From a checkpoint of a small transformer trained on Wikipedia: vocabulary 43082, untied embeddings.
Each number is 200 + 40 x the weight over the matrix's rms, rounded and kept within 0 to 999. Layers, rows and columns count from 0.

# layer 7 attention key, 576x576, rms 0.0276, rows 233-255, columns 192-255
180,122,207,161,173,186,236,240,148,177,213,245,214,166,138,169,234,231,169,157,247,205,221,205,196,172,170,127,142,198,238,243,113,214,167,211,210,184,121,146,185,173,237,189,233,181,237,293,239,189,157,197,186,216,181,224,209,189,189,224,256,131,239,172
129,246,191,260,255,198,305,238,235,331,230,173,244,239,284,245,183,177,312,221,224,234,218,239,192,220,199,206,175,187,142,171,204,161,190,220,139,205,108,188,233,111,130,213,257,139,192,218,165,151,173,203,222,182,186,215,199,226,189,171,91,243,176,138
194,154,191,128,83,176,207,173,223,207,223,184,219,206,170,186,185,278,239,163,189,213,121,251,266,243,190,226,204,177,137,178,199,224,181,224,215,158,220,197,199,220,304,257,103,218,141,177,166,207,255,239,190,191,204,109,232,317,186,173,269,235,128,102
197,175,263,152,171,193,127,188,223,251,179,220,279,207,168,201,212,246,224,236,210,196,192,279,140,160,201,131,198,160,209,164,212,217,188,211,237,198,196,204,215,220,192,216,217,219,169,167,224,201,189,214,185,151,216,206,285,126,169,192,279,283,158,193
228,232,193,189,206,174,155,208,216,210,159,203,294,282,186,158,188,277,331,161,208,146,187,202,236,186,220,174,212,214,189,207,195,242,230,203,277,242,208,142,214,155,204,145,245,130,255,175,123,198,186,132,178,83,185,161,243,256,257,135,152,274,232,169
128,213,114,273,170,160,139,206,186,223,245,160,146,147,180,218,209,201,165,207,265,125,216,195,170,195,211,141,196,182,180,263,261,200,315,180,195,231,223,233,215,210,207,248,218,241,178,216,174,200,212,134,314,232,190,265,146,203,253,182,248,204,235,214
150,222,195,234,161,161,216,235,239,238,188,231,252,123,207,153,213,233,126,178,170,195,201,226,186,176,200,174,169,225,214,274,211,186,220,199,194,208,238,166,184,193,204,232,114,221,186,270,163,278,257,166,138,194,153,157,173,200,169,181,229,200,234,303
117,165,240,194,217,170,240,136,194,213,250,193,224,218,169,184,223,238,265,190,228,147,208,200,187,193,212,227,152,203,198,254,132,135,203,155,144,161,166,160,185,259,239,228,191,241,185,196,238,211,226,185,232,262,194,165,163,268,197,171,232,184,155,165
230,178,201,217,214,223,256,252,175,220,269,274,241,237,137,249,281,221,305,163,155,280,137,148,218,194,175,225,282,241,220,202,125,204,121,218,117,257,208,175,136,177,204,191,188,238,129,232,189,135,215,201,133,246,203,131,247,214,230,209,218,229,174,237
239,142,151,183,152,203,196,193,131,139,224,185,106,156,97,186,236,250,219,183,252,297,248,205,177,216,181,202,230,187,178,187,155,167,263,233,173,170,122,90,179,187,226,232,173,250,194,277,152,269,199,191,172,137,251,222,246,152,306,150,238,56,224,198
104,240,264,204,257,216,280,271,237,229,153,246,280,160,240,174,233,211,226,212,235,207,188,248,134,129,239,219,145,123,124,220,110,217,221,231,218,257,203,99,210,201,216,212,169,187,239,226,205,179,222,179,233,210,227,144,192,219,191,219,188,145,173,207
171,175,202,208,205,226,222,287,266,199,247,197,109,242,165,222,258,162,177,167,229,192,269,178,180,175,156,176,226,206,185,219,152,185,158,230,223,226,243,216,137,155,225,207,149,211,174,182,169,193,228,159,100,211,164,203,247,226,233,181,249,126,167,172
146,190,147,254,187,142,210,210,96,189,303,211,200,269,181,171,172,128,222,251,174,181,123,251,169,182,256,142,306,194,186,284,163,132,186,181,109,146,190,225,181,209,158,208,177,276,126,160,142,182,205,128,218,301,158,282,208,175,179,201,283,202,256,214
218,96,276,195,251,258,113,230,246,131,230,203,177,117,205,112,197,226,139,197,261,109,263,173,175,228,129,176,171,161,193,203,253,233,244,227,233,119,111,170,200,197,213,114,111,129,217,203,211,229,201,252,236,223,103,279,97,280,199,208,162,207,178,203
222,178,145,260,127,184,184,190,212,224,220,179,188,261,198,154,213,268,177,191,171,209,139,298,175,153,217,215,276,160,243,220,231,177,266,153,209,193,235,157,228,187,198,181,187,265,232,194,125,198,257,204,182,141,247,204,275,215,207,147,252,247,220,240
131,197,198,252,165,198,180,264,298,231,183,201,192,113,168,185,263,154,231,206,235,219,236,226,211,102,213,172,245,217,179,225,223,227,180,219,211,246,192,175,249,230,282,195,263,213,207,198,190,210,221,132,174,121,164,212,219,191,144,186,170,150,237,107
157,179,231,213,167,199,236,180,219,149,263,219,226,202,146,197,150,184,144,188,144,240,164,184,222,197,258,193,175,289,202,204,191,227,248,189,143,163,194,231,242,193,173,148,185,274,181,184,140,225,165,224,226,301,151,180,174,268,130,187,214,198,194,223
172,264,219,123,261,175,196,193,235,221,217,250,238,178,208,151,114,145,218,261,174,197,268,115,159,190,204,228,187,203,248,191,135,205,185,182,114,254,202,233,180,222,190,210,216,223,220,231,179,158,157,259,199,189,181,206,236,194,240,200,182,220,230,207
221,195,178,204,153,210,193,251,164,217,177,173,150,178,236,182,279,183,208,139,226,169,249,234,195,136,219,213,203,220,222,174,200,229,190,227,195,204,184,217,267,274,221,219,198,136,251,185,175,210,192,156,143,163,236,215,275,145,179,178,209,121,213,187
189,208,112,222,131,158,209,197,184,205,177,132,152,213,185,192,242,183,216,184,165,213,204,173,213,245,252,199,116,184,190,254,211,195,234,189,216,231,217,221,200,202,263,302,186,207,185,165,223,197,207,131,182,198,131,147,248,225,227,193,261,197,235,220
217,195,151,207,236,178,206,262,194,165,236,256,199,259,123,224,224,188,144,188,184,229,213,213,144,179,164,223,197,191,227,198,202,197,249,236,192,219,180,189,215,142,191,192,223,324,246,241,141,223,229,192,217,217,195,242,158,256,206,226,144,181,234,140
232,270,202,206,220,243,210,179,168,181,188,180,109,235,280,182,110,178,237,243,152,220,229,227,208,149,236,183,232,185,181,190,259,235,227,201,178,210,282,186,144,189,208,211,144,160,227,205,190,196,233,180,148,209,130,215,189,255,135,170,224,241,218,164
183,250,142,236,166,182,289,260,163,223,199,124,244,215,256,240,203,191,236,207,177,204,210,198,226,243,206,248,219,206,222,170,253,163,151,182,180,243,262,254,205,228,215,229,155,170,139,183,192,154,203,195,218,211,237,121,185,243,269,202,149,244,202,173
# layer 7 attention query, 576x576, rms 0.0276, rows 234-255, columns 192-255
214,263,191,330,242,142,245,178,271,264,211,170,212,271,235,268,184,131,240,198,168,227,235,262,183,130,279,176,200,199,164,179,153,186,263,184,223,259,201,224,200,171,205,201,178,141,217,160,225,96,200,202,229,210,172,220,231,188,140,240,141,194,220,124
169,191,212,195,142,213,185,165,267,179,307,244,233,233,127,167,203,238,172,168,147,178,131,226,233,205,281,263,242,195,171,199,167,210,231,160,148,173,278,224,111,278,288,207,110,235,179,135,165,225,214,215,137,259,204,178,219,181,158,201,223,183,132,182
207,240,226,116,255,218,158,173,218,279,97,183,222,245,214,242,214,212,208,196,265,210,204,252,151,195,211,207,254,206,141,153,282,271,189,227,230,220,180,165,240,245,270,205,279,174,154,85,172,179,202,191,173,204,222,105,190,169,134,160,206,321,215,160
209,230,223,150,191,183,203,278,177,261,211,211,181,190,183,222,245,215,216,153,190,170,158,218,130,205,239,169,222,204,184,143,239,218,250,223,216,242,244,220,196,163,248,220,216,209,243,164,134,180,246,134,136,251,180,205,268,167,232,177,191,149,151,194
230,184,147,312,128,108,157,232,157,202,179,149,171,219,184,181,194,172,209,182,237,227,163,232,194,240,196,171,183,217,226,290,224,165,250,229,186,211,279,152,213,178,250,212,228,269,204,203,147,209,278,151,258,161,177,272,213,240,228,179,205,176,216,209
177,210,182,295,150,168,209,222,195,265,218,211,268,126,208,249,172,188,190,193,134,224,194,191,187,215,211,141,127,219,217,194,210,158,203,195,186,215,241,187,225,170,152,195,142,167,170,239,193,299,229,194,188,214,156,219,170,219,195,185,235,202,251,235
140,185,274,212,219,184,268,238,169,239,129,93,142,184,138,217,237,232,251,172,198,188,233,189,158,176,294,286,163,221,123,277,202,158,166,166,120,110,174,183,176,342,240,245,171,182,233,156,195,170,237,108,234,243,105,155,188,255,232,160,228,209,288,174
175,165,179,198,209,170,169,208,195,223,248,226,193,193,164,216,252,198,237,175,156,227,177,185,171,211,213,165,216,193,185,234,118,222,215,185,174,202,226,219,115,227,157,219,227,206,173,211,194,172,172,232,161,261,266,185,122,160,261,194,247,187,190,208
205,243,212,219,190,205,243,205,186,146,145,159,135,229,148,214,199,204,158,208,194,222,178,138,214,193,204,268,139,244,168,259,249,215,203,167,186,206,127,251,180,218,189,222,205,280,219,262,186,174,234,144,227,203,214,164,269,221,282,219,205,232,211,238
183,247,196,251,253,268,234,180,211,186,212,239,207,147,277,195,293,240,183,199,167,231,215,234,183,178,221,214,202,218,136,136,181,197,144,178,194,230,203,212,203,281,211,238,194,176,217,185,185,138,179,212,192,183,201,194,200,249,209,226,251,181,249,188
160,169,269,267,235,205,261,168,176,274,232,185,144,188,168,162,209,178,273,184,249,226,280,173,211,247,233,212,271,254,245,250,167,157,98,202,185,176,256,176,116,212,170,240,155,199,157,195,176,242,183,226,115,173,126,194,238,199,216,185,182,210,200,200
234,226,175,195,207,206,202,159,60,199,194,157,209,247,92,200,216,239,235,208,157,180,134,271,161,190,179,165,269,180,225,288,216,163,151,192,124,166,219,127,155,235,183,174,240,270,162,192,132,129,223,159,204,320,146,255,183,171,141,168,286,187,205,198
199,199,270,200,191,303,162,264,199,195,203,155,213,162,189,124,238,153,180,123,224,188,254,183,181,246,201,235,198,142,161,199,275,215,238,200,204,140,186,213,212,158,165,124,83,207,212,232,224,254,197,209,278,216,117,270,105,188,203,182,93,235,169,181
226,171,104,265,122,170,166,196,265,210,199,159,173,224,177,166,242,201,162,134,235,194,223,207,189,214,212,209,261,177,280,214,272,258,245,143,260,214,217,143,241,251,191,193,179,273,210,153,144,157,228,207,194,164,258,236,271,210,179,193,275,267,198,229
106,226,193,258,255,162,149,226,250,236,217,232,203,96,196,205,201,172,193,242,194,240,224,180,188,137,223,158,187,251,241,138,219,262,214,207,198,236,242,224,206,145,222,240,199,190,146,203,213,218,152,185,189,172,190,209,292,187,188,232,123,194,165,215
213,150,336,264,152,132,244,113,214,190,173,227,164,221,186,112,190,241,191,135,265,139,178,214,287,177,276,201,167,250,216,295,231,242,109,163,132,110,171,190,218,250,154,161,225,285,185,171,117,154,239,278,220,244,231,216,211,293,191,212,260,208,186,142
124,288,210,115,226,219,159,158,277,186,217,189,182,122,259,241,185,155,178,335,197,235,280,153,174,148,191,145,180,178,200,197,145,299,237,238,107,242,220,259,169,204,125,193,149,193,199,204,214,196,159,258,210,176,199,274,181,153,128,302,181,233,228,203
224,224,220,201,220,197,229,235,146,181,151,160,191,217,204,200,205,189,233,134,221,179,218,220,167,170,203,188,172,230,213,228,200,227,140,191,221,152,177,224,193,239,251,201,233,137,241,149,166,184,178,172,165,225,235,218,273,179,205,202,156,205,177,199
173,261,99,204,243,181,129,0,269,143,228,247,225,223,217,234,213,211,165,219,247,172,162,214,223,246,211,182,164,214,164,256,184,228,297,185,290,246,193,190,197,197,217,307,175,187,171,148,192,247,179,168,205,208,178,203,182,173,194,223,225,233,256,264
194,156,165,165,279,177,178,217,176,185,207,187,187,217,199,242,226,241,252,200,202,273,227,276,164,181,182,230,220,175,188,224,221,218,170,187,192,226,140,180,200,162,255,238,205,333,228,209,220,199,194,158,228,216,288,165,193,265,226,211,154,235,215,141
224,239,200,202,122,252,227,140,191,201,134,163,85,254,255,231,59,189,217,189,200,209,233,229,218,190,195,235,223,181,174,181,171,237,193,230,208,204,249,195,103,242,202,190,207,140,171,200,127,183,237,187,115,199,183,169,215,182,184,161,220,209,206,163
200,235,72,185,197,129,224,169,189,219,262,189,230,229,237,244,215,142,206,178,130,256,192,207,218,229,217,193,206,190,222,250,217,171,183,192,179,235,229,331,211,161,243,185,141,145,108,164,181,134,149,250,178,220,179,211,211,210,243,212,182,196,227,162
# layer 7 attention value, 576x576, rms 0.0276, rows 192-223, columns 192-255
221,148,203,152,173,193,189,206,247,188,231,170,174,258,221,149,171,218,210,194,268,285,177,282,215,152,271,188,222,148,227,159,168,194,248,213,217,256,207,206,193,215,171,191,197,206,179,214,205,198,151,162,190,200,187,171,243,257,239,211,207,158,256,175
205,206,213,227,172,184,250,197,212,213,216,237,212,194,178,222,194,160,202,184,211,209,253,212,242,182,232,145,218,166,179,240,150,224,215,215,230,184,142,258,202,203,236,170,206,226,218,219,179,250,211,193,157,143,208,250,258,231,56,172,202,220,143,137
205,225,155,242,278,138,214,230,217,105,178,152,160,259,195,277,207,243,203,203,178,226,236,145,192,181,240,202,197,262,232,105,271,255,201,252,175,185,171,198,193,211,181,202,168,230,224,108,209,210,224,177,185,229,227,214,189,162,283,185,212,215,141,228
211,188,192,193,181,157,219,221,161,235,209,251,192,160,171,92,173,207,182,209,281,212,118,124,204,193,241,283,243,207,207,181,158,175,187,164,193,220,198,173,231,157,207,186,199,221,180,260,146,235,211,198,223,152,175,156,196,207,198,170,224,240,279,167
165,159,215,285,191,212,225,198,241,213,204,226,235,123,143,164,168,244,193,183,173,225,223,191,221,212,192,194,189,228,142,210,166,201,159,212,193,157,222,255,231,190,234,215,202,277,211,194,217,192,226,203,253,242,215,193,215,215,228,218,209,228,227,177
183,113,197,193,279,254,224,178,181,277,235,214,215,229,176,199,157,190,228,174,284,246,183,171,250,272,228,221,211,172,235,177,164,180,218,202,190,230,285,168,185,207,160,155,277,202,225,264,204,188,192,205,188,277,193,201,127,217,180,149,237,184,170,235
161,143,172,198,201,183,210,241,262,209,222,254,196,235,234,160,220,132,188,139,177,186,162,143,215,200,191,184,201,210,192,219,195,211,177,180,206,206,171,159,169,236,189,166,199,166,199,233,187,183,258,197,211,138,226,224,175,188,303,146,147,178,263,152
206,244,170,207,214,238,168,192,176,246,211,187,218,197,310,171,205,152,266,182,166,215,196,184,210,215,176,173,197,212,181,208,277,189,199,234,258,160,222,237,165,226,180,222,157,190,224,223,237,180,222,161,191,225,221,177,236,239,125,215,262,184,281,200
153,246,186,239,204,158,225,202,130,155,209,233,223,173,182,224,213,239,159,212,213,189,224,231,231,180,193,256,189,211,183,157,162,210,187,146,221,172,254,177,194,130,140,223,202,233,272,212,168,139,171,216,198,198,140,235,283,259,249,263,251,218,191,251
202,181,178,160,203,186,282,199,176,280,192,203,206,195,212,171,157,205,194,223,172,222,228,217,151,231,255,117,212,141,197,156,152,187,221,192,186,216,288,168,163,208,230,216,171,208,160,172,185,219,242,175,260,167,182,199,244,215,208,215,161,208,243,194
164,183,177,210,215,137,141,216,201,193,143,194,207,236,215,136,161,233,221,227,162,189,191,211,159,191,169,215,220,180,265,263,188,137,149,192,212,192,270,182,209,224,251,213,171,199,224,185,216,173,210,201,163,238,185,219,250,173,183,174,157,228,159,261
229,223,293,249,211,201,245,177,259,171,230,180,188,251,123,239,206,238,208,263,182,174,161,196,215,184,152,227,228,211,214,206,206,190,223,177,201,198,120,243,222,213,158,123,209,232,168,241,222,198,187,209,165,135,216,223,226,201,172,200,203,229,222,182
194,188,255,194,149,221,237,153,161,232,241,210,211,173,204,223,223,205,190,132,203,130,259,229,179,176,150,239,185,240,220,263,228,241,262,183,203,193,180,265,221,231,251,262,212,170,221,207,203,185,228,192,148,182,217,180,228,152,163,231,158,239,234,189
194,196,162,242,182,190,185,229,245,223,200,197,181,217,159,162,205,202,187,129,179,255,208,208,263,233,201,190,167,169,156,199,139,225,233,163,203,165,190,216,209,225,212,161,192,201,187,217,161,216,203,182,216,251,233,197,261,185,199,215,90,129,206,209
177,220,221,234,199,174,158,202,178,183,194,165,155,222,216,151,211,179,201,242,154,247,208,183,238,181,178,157,259,218,165,156,153,178,221,243,193,231,206,151,256,198,208,210,186,139,197,160,180,160,183,202,285,273,204,166,234,210,152,192,251,218,316,224
156,223,239,202,151,179,213,189,200,202,182,185,234,180,283,189,179,249,227,206,188,188,133,166,213,190,207,155,214,224,214,223,155,190,187,216,241,203,208,208,220,209,187,209,214,247,146,202,108,231,206,173,213,236,241,242,239,228,194,216,194,189,184,131
226,217,204,166,140,207,175,161,196,205,162,172,223,231,200,275,201,220,127,198,184,215,164,230,240,149,166,179,201,211,185,224,181,184,246,204,215,169,213,181,273,195,210,195,237,161,208,204,245,185,203,161,229,230,217,223,148,170,159,241,205,177,192,183
230,213,218,163,169,261,238,190,171,171,177,263,168,210,241,248,131,143,187,183,177,197,146,229,209,225,212,218,217,180,189,181,169,208,195,234,215,179,172,225,191,201,250,219,146,171,216,216,194,207,198,169,229,191,248,228,202,182,199,210,171,125,244,212
163,190,178,238,205,149,163,211,208,231,252,179,197,225,175,169,217,191,224,282,206,246,177,226,218,216,211,253,170,204,191,189,203,231,199,180,188,183,273,211,143,227,244,166,183,154,194,199,216,162,204,232,173,218,183,243,187,183,203,245,169,195,167,220
235,246,210,179,197,185,221,187,179,101,199,156,208,201,251,119,163,222,142,206,224,212,157,210,177,184,210,148,178,204,168,235,214,223,209,207,220,252,279,204,245,209,227,172,211,155,206,182,152,215,174,220,199,244,208,178,182,200,113,272,152,243,170,178
203,205,147,237,208,211,170,229,194,203,187,236,186,169,219,263,184,206,207,224,187,217,119,203,212,195,211,214,153,202,165,222,202,178,239,211,197,166,170,263,159,243,153,177,202,173,225,226,197,169,203,184,262,100,193,237,229,180,236,172,176,192,267,179
193,172,227,141,224,163,153,160,185,230,199,206,205,223,178,222,154,247,217,225,227,202,199,197,230,234,149,198,202,178,265,238,145,228,229,201,194,139,121,220,210,186,208,155,224,261,184,185,186,209,199,199,165,278,171,205,197,162,185,228,172,215,130,182
234,202,187,175,175,208,186,179,273,189,157,217,179,248,207,174,234,191,157,180,204,228,190,121,239,240,160,264,228,194,137,144,191,153,245,164,225,208,148,141,189,178,294,169,196,179,194,214,217,178,167,195,161,220,191,213,190,197,202,177,199,188,182,207
265,210,239,173,232,203,199,234,181,228,207,208,203,233,214,225,266,217,188,198,217,208,199,184,261,228,204,202,163,164,204,219,250,170,198,190,193,134,176,228,172,190,240,161,196,212,197,221,204,151,235,171,206,242,173,254,165,233,169,181,187,142,230,269
236,206,225,127,234,153,154,179,243,217,226,186,194,245,123,178,140,155,128,244,209,271,173,201,122,272,149,207,207,165,251,175,229,208,222,185,203,229,177,172,232,234,228,238,259,220,239,250,166,230,189,229,179,205,240,198,200,198,177,226,216,189,275,184
208,209,162,153,201,194,250,196,144,148,187,161,210,229,199,205,239,230,184,171,194,175,243,199,181,239,226,115,220,228,157,152,176,164,234,226,182,248,242,233,225,157,181,196,215,190,157,157,251,235,174,182,157,209,229,200,233,229,156,210,218,202,163,199
171,247,195,284,237,115,197,197,188,176,149,216,196,170,135,237,159,204,253,249,151,222,178,226,195,202,171,263,189,213,191,192,242,226,255,151,228,230,198,147,231,172,271,139,148,252,190,292,194,207,179,220,210,189,191,206,235,213,195,187,202,212,100,167
214,247,173,266,225,199,205,229,187,120,194,235,193,138,181,205,133,261,188,206,190,202,205,233,158,254,250,166,171,210,218,268,235,188,197,139,202,178,189,239,232,201,202,190,208,238,135,160,203,206,190,195,263,187,193,223,161,213,127,206,162,215,156,198
209,217,197,236,196,182,169,197,186,91,188,180,193,152,154,176,208,158,180,205,202,203,171,214,248,216,205,163,175,262,197,172,184,176,214,208,215,199,164,282,170,241,260,142,243,213,133,243,222,210,222,193,146,151,173,242,248,246,203,188,208,197,169,181
205,220,161,201,141,168,183,202,212,229,174,163,172,202,224,165,231,239,239,215,169,187,211,214,172,162,223,229,205,222,183,184,181,131,172,188,215,206,307,235,172,231,203,148,224,196,213,184,223,150,158,218,163,236,231,204,153,217,233,168,195,202,232,208
205,155,201,211,183,202,258,153,180,245,166,198,158,182,303,245,137,238,157,210,139,213,198,226,255,154,234,186,277,162,161,108,160,108,230,215,236,170,216,183,179,190,213,241,248,284,215,195,213,211,179,170,237,223,179,223,229,229,198,169,188,187,176,227
125,257,215,172,204,161,144,203,246,141,211,205,238,200,214,170,176,157,233,211,186,255,212,204,192,155,164,232,216,218,251,215,168,193,166,195,219,189,150,179,225,216,227,208,171,176,167,196,234,127,207,215,140,191,219,225,192,206,228,224,193,198,256,222
# layer 7 attention output (transposed), 576x576, rms 0.0343, rows 192-223, columns 192-255
227,157,170,269,188,125,195,153,184,264,151,223,212,149,229,211,159,213,223,177,169,238,196,185,122,184,219,199,202,233,272,246,213,188,257,227,202,184,218,145,237,206,265,248,144,263,163,110,239,184,200,193,178,168,204,198,173,200,192,166,222,231,163,217
268,241,202,153,209,220,196,263,223,150,180,220,158,211,208,182,197,192,173,145,194,222,173,156,214,201,165,212,249,235,272,190,215,165,170,228,241,239,262,214,140,175,214,261,186,135,232,207,206,126,186,163,188,160,204,202,277,170,235,211,204,255,200,244
250,184,162,197,154,173,216,199,194,183,212,186,160,109,147,252,249,206,185,205,124,249,220,172,153,213,222,183,185,242,237,147,186,223,266,172,193,206,254,235,189,214,231,207,189,201,161,235,270,191,188,142,175,186,206,197,187,231,248,210,227,208,256,222
170,196,244,237,240,137,163,161,235,206,241,198,245,265,124,214,196,158,208,226,285,136,267,276,266,198,161,180,165,206,157,151,232,199,192,217,195,215,258,157,161,168,193,172,237,259,159,212,223,204,154,220,215,158,225,192,239,179,264,189,221,194,195,187
172,154,177,187,211,181,213,176,174,249,216,200,155,206,196,195,313,166,165,236,163,220,230,219,185,236,210,165,186,163,188,189,197,180,209,142,187,193,212,256,202,252,201,197,193,216,139,208,243,222,231,207,142,257,197,123,184,192,235,221,183,196,223,270
257,174,185,184,151,113,179,131,189,184,209,169,276,177,201,185,185,197,181,198,161,227,162,195,188,188,254,137,220,192,227,227,214,220,198,194,182,243,204,237,216,184,183,187,187,83,217,224,167,210,236,220,227,167,241,222,205,179,210,204,160,183,173,216
248,164,198,175,252,154,232,188,137,184,211,152,182,182,181,212,205,229,212,198,199,212,190,248,207,205,155,215,225,184,131,136,191,230,236,190,162,168,250,260,206,192,156,189,171,196,240,154,253,147,214,234,236,208,211,198,241,209,231,221,237,167,217,185
154,208,264,252,169,195,192,259,216,248,176,181,227,222,164,262,201,223,180,213,250,116,175,213,190,161,272,237,262,239,199,198,139,167,199,169,189,189,239,169,247,265,323,203,184,198,163,180,187,164,145,160,195,185,197,160,118,221,164,187,195,182,145,176
229,236,210,234,262,213,223,279,232,163,225,220,163,177,194,199,197,185,135,192,228,262,205,230,194,209,216,167,173,235,218,278,163,234,159,207,107,196,166,171,171,154,204,195,146,212,218,221,252,242,190,237,180,225,206,195,204,279,189,191,236,239,249,196
140,233,229,240,218,169,160,175,253,225,201,212,176,189,163,183,227,177,220,277,198,235,223,212,152,168,179,209,254,239,149,200,184,176,156,186,190,190,181,191,195,161,256,140,231,238,277,220,213,206,242,225,206,215,128,161,157,287,202,127,201,193,153,173
214,222,300,202,196,209,123,204,202,194,301,193,223,200,213,186,158,234,162,248,197,241,272,220,164,248,162,155,231,258,169,210,210,203,139,197,139,118,165,223,171,212,157,165,203,186,228,243,277,216,211,189,158,157,167,191,148,186,153,229,245,245,202,184
119,252,114,213,206,184,221,164,150,188,250,256,185,169,235,211,177,129,176,154,249,216,212,217,212,205,249,184,180,253,198,198,197,144,201,230,229,211,209,199,197,240,186,209,170,177,156,175,224,188,158,184,180,191,200,211,177,222,239,205,257,187,254,194
163,191,203,163,184,245,156,228,185,145,183,265,118,198,234,176,191,221,226,162,183,222,187,127,145,173,229,189,219,153,226,186,207,191,160,216,251,261,208,219,177,268,181,177,227,173,194,245,236,212,129,226,176,192,218,160,245,188,232,184,248,208,170,195
206,239,221,133,198,201,277,214,233,188,214,243,137,174,173,182,222,230,148,224,153,204,150,194,202,176,246,235,247,160,171,172,227,261,253,243,271,204,196,216,169,190,188,187,187,246,233,176,227,191,165,240,199,129,171,218,106,178,168,180,311,211,173,184
201,203,169,197,218,197,225,184,197,222,181,191,202,207,236,158,254,118,262,204,190,132,218,180,224,197,206,183,133,210,170,207,216,214,219,229,116,251,220,177,219,207,182,197,163,197,195,246,162,136,264,181,156,165,167,223,224,161,112,253,171,216,213,160
213,136,163,248,203,176,195,128,207,189,247,193,224,204,163,209,276,170,217,243,200,174,260,161,168,212,194,193,233,108,163,213,222,255,210,165,193,133,236,241,195,140,190,155,177,253,142,174,209,135,217,179,133,171,150,153,191,202,231,151,183,202,200,234
228,149,157,182,247,255,192,212,221,241,173,255,131,224,211,179,140,235,260,136,195,185,172,232,248,246,221,248,187,241,224,209,188,221,278,227,179,268,197,218,191,210,152,199,111,162,181,195,270,181,150,229,269,202,296,128,174,212,189,212,143,178,127,165
205,193,176,187,186,187,173,166,217,187,199,233,212,233,123,154,199,250,202,241,255,225,182,173,231,196,168,261,172,242,159,200,177,246,221,169,202,229,173,180,199,211,226,246,216,210,139,179,203,269,154,177,232,176,161,160,195,251,221,188,171,184,170,168
246,223,202,222,192,215,168,210,251,141,209,230,184,178,181,215,236,214,161,240,198,233,249,230,196,171,181,215,194,213,285,165,115,206,154,249,170,264,212,169,159,209,207,208,299,208,158,222,322,251,211,206,225,207,179,262,183,155,192,234,254,193,182,181
194,201,204,236,233,221,190,161,145,272,222,206,213,200,116,254,221,144,174,160,118,207,232,188,261,144,230,199,204,227,253,221,226,225,209,208,249,182,185,204,191,137,212,192,161,216,146,236,188,197,192,192,200,232,217,175,135,169,148,207,222,163,159,255
192,248,231,165,152,89,262,280,201,191,192,137,185,173,168,127,220,230,180,159,247,168,181,190,157,177,191,167,189,189,206,223,235,266,186,219,169,136,251,213,184,138,147,203,179,220,233,172,134,203,228,246,136,206,173,188,197,226,227,174,209,226,214,165
244,174,197,166,181,163,229,159,131,143,252,199,197,199,145,142,160,206,238,195,177,225,224,219,234,235,200,213,192,221,169,188,234,134,200,239,185,236,239,185,170,245,192,230,199,215,205,178,216,258,218,265,189,189,240,181,190,138,175,254,196,223,184,180
227,165,125,150,196,191,233,154,130,160,171,170,160,150,218,207,211,158,211,191,170,201,151,192,232,159,260,208,203,225,198,217,214,190,251,218,191,226,213,193,198,199,195,175,131,140,215,184,161,195,205,217,240,158,208,130,200,142,152,215,182,197,207,195
120,191,173,180,229,163,228,317,183,187,214,172,272,188,210,143,222,199,246,135,183,233,182,225,195,140,184,179,166,217,225,203,179,207,209,188,274,236,145,211,159,140,211,204,233,276,196,181,224,224,222,178,177,182,226,228,217,210,189,213,153,186,211,158
164,196,151,295,241,204,179,283,209,186,221,203,211,241,199,196,215,202,235,188,200,171,249,244,251,201,222,140,192,203,155,192,201,219,186,229,251,191,262,199,223,196,198,228,204,213,174,227,235,231,218,193,215,212,171,221,237,200,155,192,235,184,193,271
169,179,266,210,179,235,222,194,229,211,160,205,190,198,228,254,231,193,189,206,208,198,194,204,215,187,193,185,248,198,179,228,199,189,195,248,226,191,237,172,190,229,159,278,152,169,258,216,139,147,262,203,192,143,183,181,179,216,151,194,173,163,169,174
241,244,235,176,218,224,230,197,150,153,228,209,191,178,159,148,180,222,132,191,196,196,220,258,247,155,261,146,185,168,263,170,257,185,200,205,191,232,249,226,207,185,176,187,131,166,204,224,160,221,223,175,206,219,171,165,233,182,182,198,235,222,271,162
211,256,224,192,203,140,208,184,146,257,220,212,240,213,211,231,215,235,221,183,130,220,129,173,183,130,224,182,192,201,233,144,201,188,243,224,213,223,192,240,224,159,228,195,198,231,204,252,202,227,206,228,148,210,233,171,195,213,244,209,330,253,218,160
180,216,174,160,219,228,197,274,233,276,153,259,249,232,210,214,131,202,233,179,169,214,207,240,200,203,210,224,250,171,232,235,198,144,222,162,223,226,166,190,219,180,192,242,189,246,212,179,163,196,280,167,209,179,162,239,209,164,237,180,274,183,207,222
224,226,246,177,204,213,249,212,139,230,162,279,153,230,175,187,155,219,194,171,163,199,202,212,166,158,223,200,235,213,213,171,232,227,227,215,199,197,148,178,248,199,206,161,185,151,144,188,205,147,177,184,179,134,195,185,175,181,138,254,148,234,196,201
244,181,134,219,210,205,224,174,162,235,224,244,185,163,183,121,285,143,191,191,217,232,195,171,190,244,206,150,191,198,161,188,199,177,259,255,238,211,181,215,220,121,207,173,167,97,220,226,201,188,253,180,238,143,181,142,192,239,195,204,146,154,184,173
197,231,217,210,187,246,148,238,129,215,209,214,164,222,251,199,189,126,147,207,201,196,227,200,231,192,199,208,203,250,145,224,298,185,101,200,159,199,217,217,179,176,132,156,165,161,181,207,248,206,225,141,148,196,180,204,176,184,187,198,239,215,232,221